Weights of a small transformer language model: learned positions.
Each number is 128 + 24 x the weight over its row's rms, rounded and kept within 0 to 255. Layers, rows and columns count from 0. Numbers have three digits each. The size before them is the row's rms in percent of the matrix's.

# q: layer 6 attention query, 192x192, rms 0.135, rows 184-191, columns 0-63
# k: layer 6 attention key, 192x192, rms 0.132, rows 184-191, columns 0-63
# v: layer 6 attention value, 192x192, rms 0.139, rows 128-139, columns 0-63
# o: layer 6 attention output (transposed), 192x192, rms 0.114, rows 128-139, columns 0-63
q184 106:122116074131099129138109124157125136121108139074044155138112118171156100152146107137144085114158155132132095125107136142127107147128084083166135119138166124186095161078140133113157132140112118
k184 104:166147106132138143133141156112081131137100138085073139137126177117121126139152116138158152116122118150130157122104160138112094169109129130124103146124141128149097176119133076128119176155100123
q185 092:147123110113151127127112110104115173138122124141145120160084136162155101176086103108128105071108089122139141147120122139130159092098124133171141102140157159186123149143116127090087151086113141
k185 100:179148105147126119169146151118126142108131151173133164126117124107120106144163111163153127119119120105173135093140138116074133124108134110148121135098152141142105134155129138123123138092162126
q186 100:115130109141134107103070153195126129139141120133127130100079144089138111105130128151107107114137106133164126123097119112154137159103144141105102137158114130136131199123156120128138125127148163
k186 097:135127166126128121130061158114131157165125144108160143123112142138159083128131131094122090079151139155149117137120129133180161145141165141068090105099151104143144136098173116108117142143154125
q187 106:171137102111126103105121149113147115150060119128106136103152148129098127082174077142098116118144130157121139123163116152114140126094131144102114123182091102113108127148125131156135132141140124
k187 093:134144145102099125101127141100125087094121155101113126120124164115130110135094120093126119099177125158138132122124144131163162121113154136080092079147147131132116138108142117130133184152124140
q188 089:145137166146142140153197102084156116112102084117137133157160132117154109112136104117105136158114084136106150129117166124089142137145139089140136113151109123128155128097166128131113149117140122
k188 100:151153096174151178174116159109133091125115109104142175114162141100130092109144115140127120142122108142111157113140160110093108112159144111116111098135115141083127177083135130163127177148135172
q189 100:143160154142136104106097142164122147154134137143215126132121131126140117124143107098082164101135144104125166111145095107165149145127150129129095152105129125127104158134134143104102111133146119
k189 101:090147121143163089140115125199157154134115123154168105126170113146091146100105097116135138105095146132114103157107119123119166113140130142126144091174169133108129124133124160133122116108187135
q190 089:121130128125146149108131112101096135112082157133119127166098128131152148186077094122123162108134168128120150100118098139111115085123108147134117102114152169111088155134126149083147110089093090
k190 096:158168125135135119173129126106110121101108149151111125155094118109133100138119083145141132125121118172119179135118146154120177146110090110094121100179121149120112149093168112136122162137143106
q191 098:139098153104130173147127147122101168140138115127129140136084135143119128130126146144144112166163150089107121069094118132109137101123092137125136084140129149134113135116110175138152117148079122
k191 097:131136110137161119175133148134135104154114132142109114112169071110114133137137133127124151134132100139139145095106109138085140153116094139146150103134130109164114177112129138094110094093169104
v128 108:111132089148154121144154137151119130174133113132132114131082117164182130120099144145100170130132157067146110131125116102098131138127130122133128102141165131161099068123140113108135091153136130
o128 115:116144149144149121104097161136130137085123125149120162120149111139103159110141108120140106115121117127111162102101129151130147110139111128087137137125105127143102191103147138146134136123166083
v129 106:120131144146154114116136130087112128157152118136157146133108124101150102124118121148102148115135145088111102066140129138136143079137141129119155156153145119131132135088119099122120087174117161
o129 106:129119125106105150102143134158142116118120137123098091098128132160108174135152138117138092125155144150108149190129146128141112150092114148123086150101122125137091134119136119154108149138128128
v130 112:147140166150130100146148162112122120182143102093113111136114144168165148151091048146068155151154118196086101134124123131118140102129130110148133140142132100099095138130095137095126146129151129
o130 098:119109119090134121133139141129115153093104163181111123122111109138130098115141149124141144095113123034123123120122109149116062118151105147120137152129144145132117092135174115156081090122137121
v131 108:131101100119119094093140109153138145086107102125129116117124134144126119121140174095207091133096139107139120170124145102120127093126128119098159142148122134174131119130154145110108063136119144
o131 103:088121088136173128150124139141171105160172123115123176141116130103124144130120101093127124154118156141106122097111139158121173156123145112127135095132104136072125166093102163171160127121118130
v132 109:119116114110119109129135119113122178136092146140113169150154132156109151124122141140129110119120131133125161132155103160136106100119118117144085104116112166088080144084129129162133133118109089
o132 108:129142137136138124138100154138118084141157153129152106107095163068150123149158132136111110146139134087108115150127117120163125141116154155116182166122167144143162084138146156090102114153165124
v133 106:151139122120110136107123081172074105103122142115108139158126159124107098134191178122153103129137194158118187150130138144136144164121137111144111122137114145112109149133126131179125117132153114
o133 095:115163137126164121135114134118154150152121116133128188145111122107169130095108128153103119089095082103156125087154110092098159112148147095100153092156099133119117102146100150101137151092139109
v134 102:140132188160140118120103133111098067158106096111125136146156154153159122175092098102131118101148154152144103103099117116168096135089116134136133153116123160124146153157097108099118109115113205
o134 096:137141113110134156060178118153127167104150135135112119116129081099117135125161153203110148146105132137133161160132140124124093116143144114120115156156151118133092088119127145115108127161132100
v135 098:114104118109144127153083136148128113132110151137135158127135127122085120118151153133171136153119127118148183126120149163131090118139123183102118149119124138122123174145141100154143139136107113
o135 094:126147121132115147130134143099150183118189093116130099149145106144136118087136079112128147109171085131100087144140059118132171139120118115172156122124145101140131120146093189098097123142116165
v136 116:142159136184093190142117088128133088131116153117145087107144177131145200105135125149169130139102149133124171138119114101131143163130137102116109176126089124079088127165134111135134130120147109
o136 121:112118097108137114121129161129127152127126114134115164149133130141146073135130070114100086112139123109138108090157126166151085107104097127140158111141137117193161128139153136109168126143090147
v137 115:146171142106102096120144077137121134115088100145144137140143116160141114141135094131166104152113108116156062105123137095154105133126153176157096146085142130159125173127126148103117086119122154
o137 123:129083135136149184132108114130094097122166149091090154140104144132135129172125153156095113129158140118104192112104116125126166098123125126133150111152122132137138104113104129167132168151154085
v138 115:133095155147154131175150097087132132140139158123150129064134137132149155109102101144148149124140134124135153134137163104070123136134127105138111170144127151117139106152145122135154125124120147
o138 128:123111084118117138101092099121148150107135139172137141123132145130106128166142152129148112097128087158114075117108111160183123152113092141132140146137090142126116109145099085131123112147121141
v139 112:119130131137154109128099117107095153108124120163138144120133090141100145111122151113133109140146145116181143122133121175158125081137156158088107128122116143110127151145091152166097135097130125
o139 107:115136128135153189131134143153158114139111107062129093137136136112151128115160132136164150135080104144103166136114109104112102141132099122159135111160125124148112133090140141124125127186104133